config.toml
d_mlp = 1280
qk_norm = false
bias = "none"
tie_embeddings = false
weight_decay = 0.47
grad_clip = 1.0
schedule = "wsd"
dataset = "wikipedia_en"
Each number is 500 + 25 x the weight over its row's rms, rounded and kept within 0 to 999. Layers, rows and columns count from 0. Numbers have three digits each. The size before them is the row's rms in percent of the matrix's.

# layer 8 attention query, 256x256, rms 0.04, rows 210-235, columns 128-255
117:496490478523486506498494491524485494522488486518575499518500474550448503490481488504540497499480547471540522526455539497506512489518473515472540465510521506507500542553515444477492505515533481522476472558501518532527469540519519515507488510514492508515505490487507532499482499487484483499473516539488505512473461482525507483542479527525485470473474533536497513520524506481447521503511
116:485544474525562527482524481521538501495513493534445468468476507487472550504483522492482506467498497509488500504508518465501515494496502518497526511559475491470485496502539468567507521492516478482498491420472520481467527531483488520500508486518536489499533473469507493517462481534491510501475505522547503557451480517504487489472530481476512492462522523514558481517459492465447462516497
087:545506504496514492460517461534458510565489470509551550475529484511533511513507497482491512470515471502500539500517503528538499498500484518500535474489508481506466514478463517492493514498482474500533441518482506481550493503522508490495520507512508476544485514468514470491491556512555472519517514517492507556515491521479551509521467516488478469519515491492516506494499501479493495508486
124:456484505518509551492484506462520498549466498507509458495500455515486513491462539508538515577481523524547486481523530505517443474492477455431480480471506455505514475512461436484498498476475532530464500498526504498509536548507498520485525532500492538588482467521494474512512511486503483499528481542502503504502480477542533504499460502503472533456492489494523497518515524480523536482532
112:479533494488475496536497524517521514452477439477522460499517464484497476496511484484507523511502490521523473514506510493548510551519530484496464445496527482490497486526450526526499521467493503529493504473538525486487513479448521477513491483463506518472484530525470497512507466520511493504493524453544533487518520487463518504485503493476503528536526481526497473506475481501516543545506
121:477496524541551501479550534446563506510520510461459500502516461556513480493522516515538525498532457503482502507507499426495530502469489546539474506505490489485501484510517520534482520553481510513478511545512478482483508532552471535477465493498521497500494483466545478440469495491471494453489496525523493533497520517514487508477545514471528503502494490522493487481530486487486548507477
104:512483534477483519475526459530481523504463479445459548512525522530473495507530458493501526504516447503479490483495472473518480484491496488531502513502516508481495494513471529498498503531545460508483493508500484482459494526492506519500537489459534486537508499493504429406486510521499499478516480491543465499515514499494516486547521469541478473513524499519473487509530475515482530441504
110:507471519497501475486533448479472536495504497471486475490532503532514482504508452485498485552480455498487551505451493500489529524470491477529515485486490530496503516516490501497503552507476489491506508524491492505488478490531541509470512515516523468486525490472485508507466495536461508526508493498479477475527492487525508470500505484531465504516496535500491459472522462543471495511496
082:486527502534500489500465510501498502492479522527495515503508497480524528502490497494486476484547470538480494495544514524554465508544463519498520530477504465470493483465512489472472462474515495504518484441514497467465532453514532483517500548506504511498517535539518470480525487503553494510488500491520513493445488562464501506509482514534487468444531490509516532489477541495458509506529
111:476534487569547512497549537514497526522503517523522503460463498455514460501449534528477497543501492528479510506531475510493478527501483556493503515479528472518494527546438461452485483486516502521487506446533503514481535508514498447524482479500508511480522512536483524529525507490487510515520537471485489498504470523438531489511449481510497502514512547494521476536521465520528505488522
096:494486421507486509522533486515470501480526458502480468511487506513482494503544480520507564516461472507486505540506471488514507471457558469465523495540494510466535496503459517540478468504492480490497504456513478489525471524534454487500486508497506516503522495495513490473504488522531499528546495467532463501529500488501516525503501498484485530535517491518484520508504543517446452517492
124:482514480541490504475522492467518483555492485514476529462510504459533499481536518533556496512490504508493537507478498491495474513473550557468524501513484485501496528486442464458521474506526505506504507483505466470506497475457527511515465472505475469490564515502545525524494494452463496546502490526479538508470518519462548497490539469483501489488523510506527446520494456501478536497488
107:508441491521482488512512505469466510515480509503515537521473461550518486495517487513566484518467520523503490524471538531498492472496508521480536536501495520549494474509483504462513514495483484496457460526454499475532516517473489522481457519512499482541487455491472540502504547534534475513514478532491497463512542520488530493475492532470489562514466481476538493506519482479481499466474
098:464463510484458488484465519488484489505470495451489466515553480486468526510493475527522497547527522503505491460497507495514483506528462480471490476502512487483509482505532505532516505502517495484497548515506496477490522496445586493511491512518443532489514528512498511478518491463510471473453492514544522452472496485546476504471526500473546470469535479527484499499471518495501477519528
111:541482487489526486509515483473471492519519481479483493496498468488498540475534487490497509450528485524478496468511441492503520449456521500539497530511478535484479488495522531526536478517495484506483468517467473479471496517490478534450487502496515495498451485460526461449440476511526516455463489511533537535470507535519481503502520529477508482454472501471528479492466548478474541503510
112:493495466488490483474502463482522497488478454562474555515478515515480496486504494488520533473484511478465495567504514472456542536490499513506471502504481509496528487514548516515532490532503524476470491456468532481512508537444500465501453472523490449474483492520495491478500484475454493495469446463557503548497541499503475483506522503495520518495511490514555520486503509451500476495535
097:452497513495444499484481516511512489468513557513514512548510482484479492466502515547523487482519529464495447495509511520477477525543476469492511516491520458496543508497485517499502460473466520503524468479516500473494510507505502464489450522515509518476507523531486487487526478480507515506511481505520452508544523509532498504494464509491532533542503494528511525538504507558516462488550
110:488452501471492506478563450502462496552518484492486523480498495519506533495481491489496513530485471519522517478533500509462466503465488531493523512517521560482510451489497490518509485517487486508508555525510479458476493467474474495511525517466504549505501518478501493459493494512494546490541485505501517538461528509487497473470545483566449508520537521506484451486529505496454519472474
106:476506457451433512521482458492545496465513509504445516515507516468521510529510523556527513499502513509494447503535494487507484503500543487491492491496488469530503519476449519546471499465487500480460477467511488509474527517470481497508477462475504491495544488540502499482517494484528514465533463483511476495521526520493522538448504490465506552546524477490513490485526500529533480501486
102:447478508525465511493531495462540522468512500504505484516507473515489481533494495512514477533499473499528481541455548460484511547490480501502470461458492513502517491499510507542491541514489489478496530504501525510493514516480474462471487449470491478517505479533450501480540487503494507510480455476526485489497517488530489514478514482494540533543522503523510508498500462528517507502509
123:511496505525517485490520492527512506485495454512527552543450480484519480505525509534479536511499462483418482512490496542480490485520530512510494535490493489495485482485483562495464519504483514525513503495476536484472518506486448456481504532471474498524488501474473473506500511500497462509511511426497486492528519520479523520481479522500509526530485500463482547506490489476502495499473
122:497477535503518488475485482443529499528507519449517493536509498507550521472548510496521530539464497542515470498449518479512497473474485499511499472519487497468533478493498534460478518526496510511499505520490490516486488515498510487513514514525504490484499479462502528488500517493452478506510507526438439494525516472524494510442507542522503469528457504485485501507551434504523520473478
090:501487507519492484511467547499510500519503500519513506514510488508470472504519473497480465529508450467519491513493490507511447480526477572466517470491561467545526468492499481453508477500549462518503513525507489495530475493481515467498480482464496506486477532512511496474462535519521502529471526494501495485496478477512485483520500475522516501505536550512449480515478505506475539478489
093:530475482504478519532529574539542499488529474513527504462456506496493493502468543516511492521534498508518473498511513504495490489540497516474502505473520479543459511533486446495479508510488486531510468501531539558526513547514493486504516486486512515510492447543492518517506489521508498497528487544510527493530484513504566508490475488485493504508527523505520468540538490503523482480508
103:528522501526549512476534500530484494515494529508532489453503515491523517501449528495462498468528505541471473466573479504521489498470489544527510486496488470495479534516515493527503502493481503516506476489473516529485472520486484494483527500496510501474493509532486461495531463484492465455473504463552478574508533558433504514541475485483521490495476498480533493488501503502538463498499
116:548507459470487488514473542482472486506464487515527478486477507468462491467519513510491495463480511463478464469539451540529491476497471483460504505475505532539495488487519496507529489455484510503487466571504511489533503517459488502510510526504498508491480494457493514530549497546515513499519510546508535528527527501463530523532496501543489499477474469484492508517480542469487505478502
# layer 8 attention key, 256x256, rms 0.0391, rows 210-234, columns 128-255
109:507473503480488509489505532485505469535506454478512543576485505513482500512490483476544525527496505496513474476507473519546479520478500491483522496479452523507516497492504481473486472534506525526506494516514552535539515503561516518532506523521490475497503482500519501494505484527511486472585521494514454478517434451494507507511431521500446488485464512525472514503561516489515485496486
102:505535457511474491475489494510532535524524511462482473486507469492503542499475501531536467478519506518489493524468499524508486493470481518516490521513444460480478549511531480487505435516485509470450503509453529524475496528539473532524489525544463494503513480473529462538487491532524472495498521490501499532489501511527494496513508478494530489508515518530564501492466507468453478480510
090:512509502532515468501478495480474531527526508474513542528471458501490485533491450497481478488489465502494505489484569530482499467481478507536499506513506520508478506483504503487550454499476498493509527513488489449454510464486503496489470513534500490500473499456500523522477526518508486458516545502493524484543496515494463477502486462518493503484475478484473476508482471487520472485512
117:466516531511493497487489541462514460533510504504471490469491511535519501514474522505512495513531523507527479475541488489508499474470501479484449502485502506535496510477486482477462470532530546516489520514501523464514492482548497530554507501521498498489508491529513485531513446481482530521536510535467504469518466503512521508496505467565478491484501511499499496518516493490577521424529
122:501503523508526507533517513486550515520470502531471519505483527510481527483512498498482482501526562516459516444505530507549480517516506482433439514507546465511496475519475503482540472473452493488485514499559504504467544498449529424511504504479485531511496439509475527503540469504474518487480497508524509437529517499482428488489475511466516558539501472495482497534471467512494498472474
115:478522481517512513521503517507534517508501492550455454462500494558504472522512504513501485521507501494536514501497496485510505477432514540523481485539486496499503526542506493528448509575479481491485484514489528560527504551528463540513483458506477502506472501498535465495465497485512524503484489527485489512450511492526474497503508521492514497527510581504539518466529462493497534526506
101:475530532503505499544478482494495500479507531518449474501498475537503499557518470507477491541525495520522525497520527545524475448461471488539512474529487476460524504502463492522519505482573485505478542496472517495489510495475478528507517461504509534504475529489491437464485515512497502470473477491556487496485475547482472534525448485531496529476468492477488500502512492517480505454468
112:484482502521483536548498486511472556491498516461511526525499449484495496510486452488520487523476441510502508504470537486476491538463491482514544492506530509480518486518486512508505524488503480495502527529510497477515495488525514519497528492519498478509499505497481499510469499511495487513512494470464498474507496463541467460485493503519475517502488526493479464526538466539481497526466
077:521583526515522524520491469516507505486526514520470513477465525454536508510514519531480491479496482512496504496512519495537518461470424544528470508478431496512481506500536498505530493441553513490506494470480517500496498492504509526479527502497553501515481543501491494476485488497533496467490484507559534507490492557429502550489481501528464480485512494471516536487478506493475469503502
117:494507474539486496517475535489508497515505528536521501495532502513525511497475536538465473486483496517495538503539500517514491537508497528472535526466513494517513531463526484452477479509499495475480511480528494454507552487494513504476457496531504507471520471522490528513512522493478489476489507511508500500505532532446530525476515501525534534513507491493513468471484489494528459492515
092:524472471516498470508483513496498505503500544489491480512501513484471481482532458493463510510494504527513576505500505535491503430480536485494527509504512529462491498535433482473501469559501481461524509500492458498494472505511478491476566481511478517509482459470476504503499523517485494479492469492467493476531517505530511450528502486478503502499483500515484455538513517509436507480506
107:498488507556514490509508468513504515528508446491455505487501489487536517506486529534511483525492519503497505520499470473505502548481501511497510503538461449496497546510497493497496462555484516477433521492524512517504516532494519529487433483508473522488499498500547519514433513478498493495466522533471543533479504495539502500489526459482516497518525539451541492489450498469522500538533
106:477473509541490504492538461488473537541498496454527555536483474525513469463528508517531529542479505455529477500474501460463480528528542489495543513512538505502495480486486501485472487500497503538488522525498486451514488494487490520506494534500490502525510459479518519511463556490489516512521492510473498518506497498522588479471472517511483527523517504496478501512551448500489494480475
087:482531517455516543526555472480511462482497459498456482541493468455537529490486506505551511510538517514473460488492498486526529549483464482522445483464480459492506501526559529516506535456515503499473460475499498501519508525502501527497494493487541519508486574523508475473530473502481503520497489472527482537501509513470459549509533545460513481454516536500520517526493502516543537539509
099:489542531516519498503533519476489469536497497497495441418468487525516515515503479504554499511490481513516502486492471461501519489461495490549534504504470513507469477524503493505483531506548467521536478497502521494488434504498481485531503498487510489517490507503504496522467492503575496552516499475508498534463498536491527543528489496507477458483506488488524506466508462497518505517476
103:518504457524495501496490491510509535529517485560470543502507471493466530485497509525507524444499511512465511546507478503488499487486489507474539525501501482491513544516506484491542510539527543421460509484510506499473515544467489464483493482505478507476484488512478444471467531484471488491460484447511487540472523480538504494516482451487500505477502518505517516516484539452482523516494
099:511512460492489540500530496514474462474505549513484534532477518443484517468506495499507517505504538531490517499515489488493486525517480509458537507496521524487488499476439512475493528468537545482529475500545492474471507483485462480488531488492511480514499521502456473427552511472459525472482464507523472495516512507507528507513464535484478504509519491506495543510507510543430504513530
107:478483500546506465480477465460468504491526507508516514455534531502482502532510464492465512533517489540537520523477475518528524442448504483530515491473498487457518491498523496523476503538560533487513553494488491514545537457500456522480497489495543524520478466519501503489489494517486525501478494526509507512482533481522500523487507493502474492480509543471536443500490489517489513490491
091:497456462488503441498509456518511492508490553545476460512507492498471489470498531523475528506500542491486534484507468486461491486513517513465513508520564478493512500492462486509503504491489503488509490515510457477426500504465471438492492487490469514495505495478493516483508539469447543472482482519489485491524514518544532468487468512521557508532515475521509518497476506475452516488541
102:464465467511492530502499493480550508490490517551483516541507478506471488478505504515484534503508516458492490513465486512496487518475511523477502485480556505488540496519502489517530506509465510495470494490503482520493503528523481498461507472506491489476526466498493473445517498501441530517479456477516480515516507452530487478516511504472516538509507535508521486530543491520471526480525
115:503505539563473490493506507503492475486510483515487509516473518532510483495508472513494503476518490504510516534494513492492532468502523513515543524514521543477481486466497495504476502489497463504470536496499468418468483493476531506481489493468499538510473511466506495471473497472519516474522501464528509553488513510478529489474501483486507532504549489473454482504536529497487545451429
111:491516542495496553477520474542503527513448456443539487536494499493511492496520492481539546517505497471498474493472473495504511547482542508516494485527493506525471515483530501524467520483468479536495485506475507516535441480514543561533502469497510455478530567536543492515493507507504506527515529463467497528472482496516471521478531517512463486535506565472522527471549498516522515579461
085:493490506489525522516475502482532509506512455495491548503471492494477511493497499516481491520531474476518455521453482532543476506475495527510483513482504500483510507481566512487539483480520505531432519513503519509589518491521529563462466484477517535512483497498509509466457504562510509499484522537533511492499483530460462565515476495493480513429483527458517470486513507488476492501459
083:485450478526465452517456546480518505478527511518510475523502480520490499506520490518469476516516521500508528493514530504456506474537509481447490498497536502522514498482479488450482483532498532507547520498523471485466508477500454462479517537513485469480494462487508501506522537469447504446521460535480472501547509500523534473473480522490534487502489489530503465539511508500519468464531
106:514544485516513459494482549444488495517532538518504490469492476531512526521457491511474464441481467506469510468548513502520499470467452533501516532500507517477511542473520482461457480478537513489507483478467502489489503489467488453514524499523519478443503481479497493488523499484506468476509492489506465487491508514460476529497505522524528516470470477508503515492485494477535461508520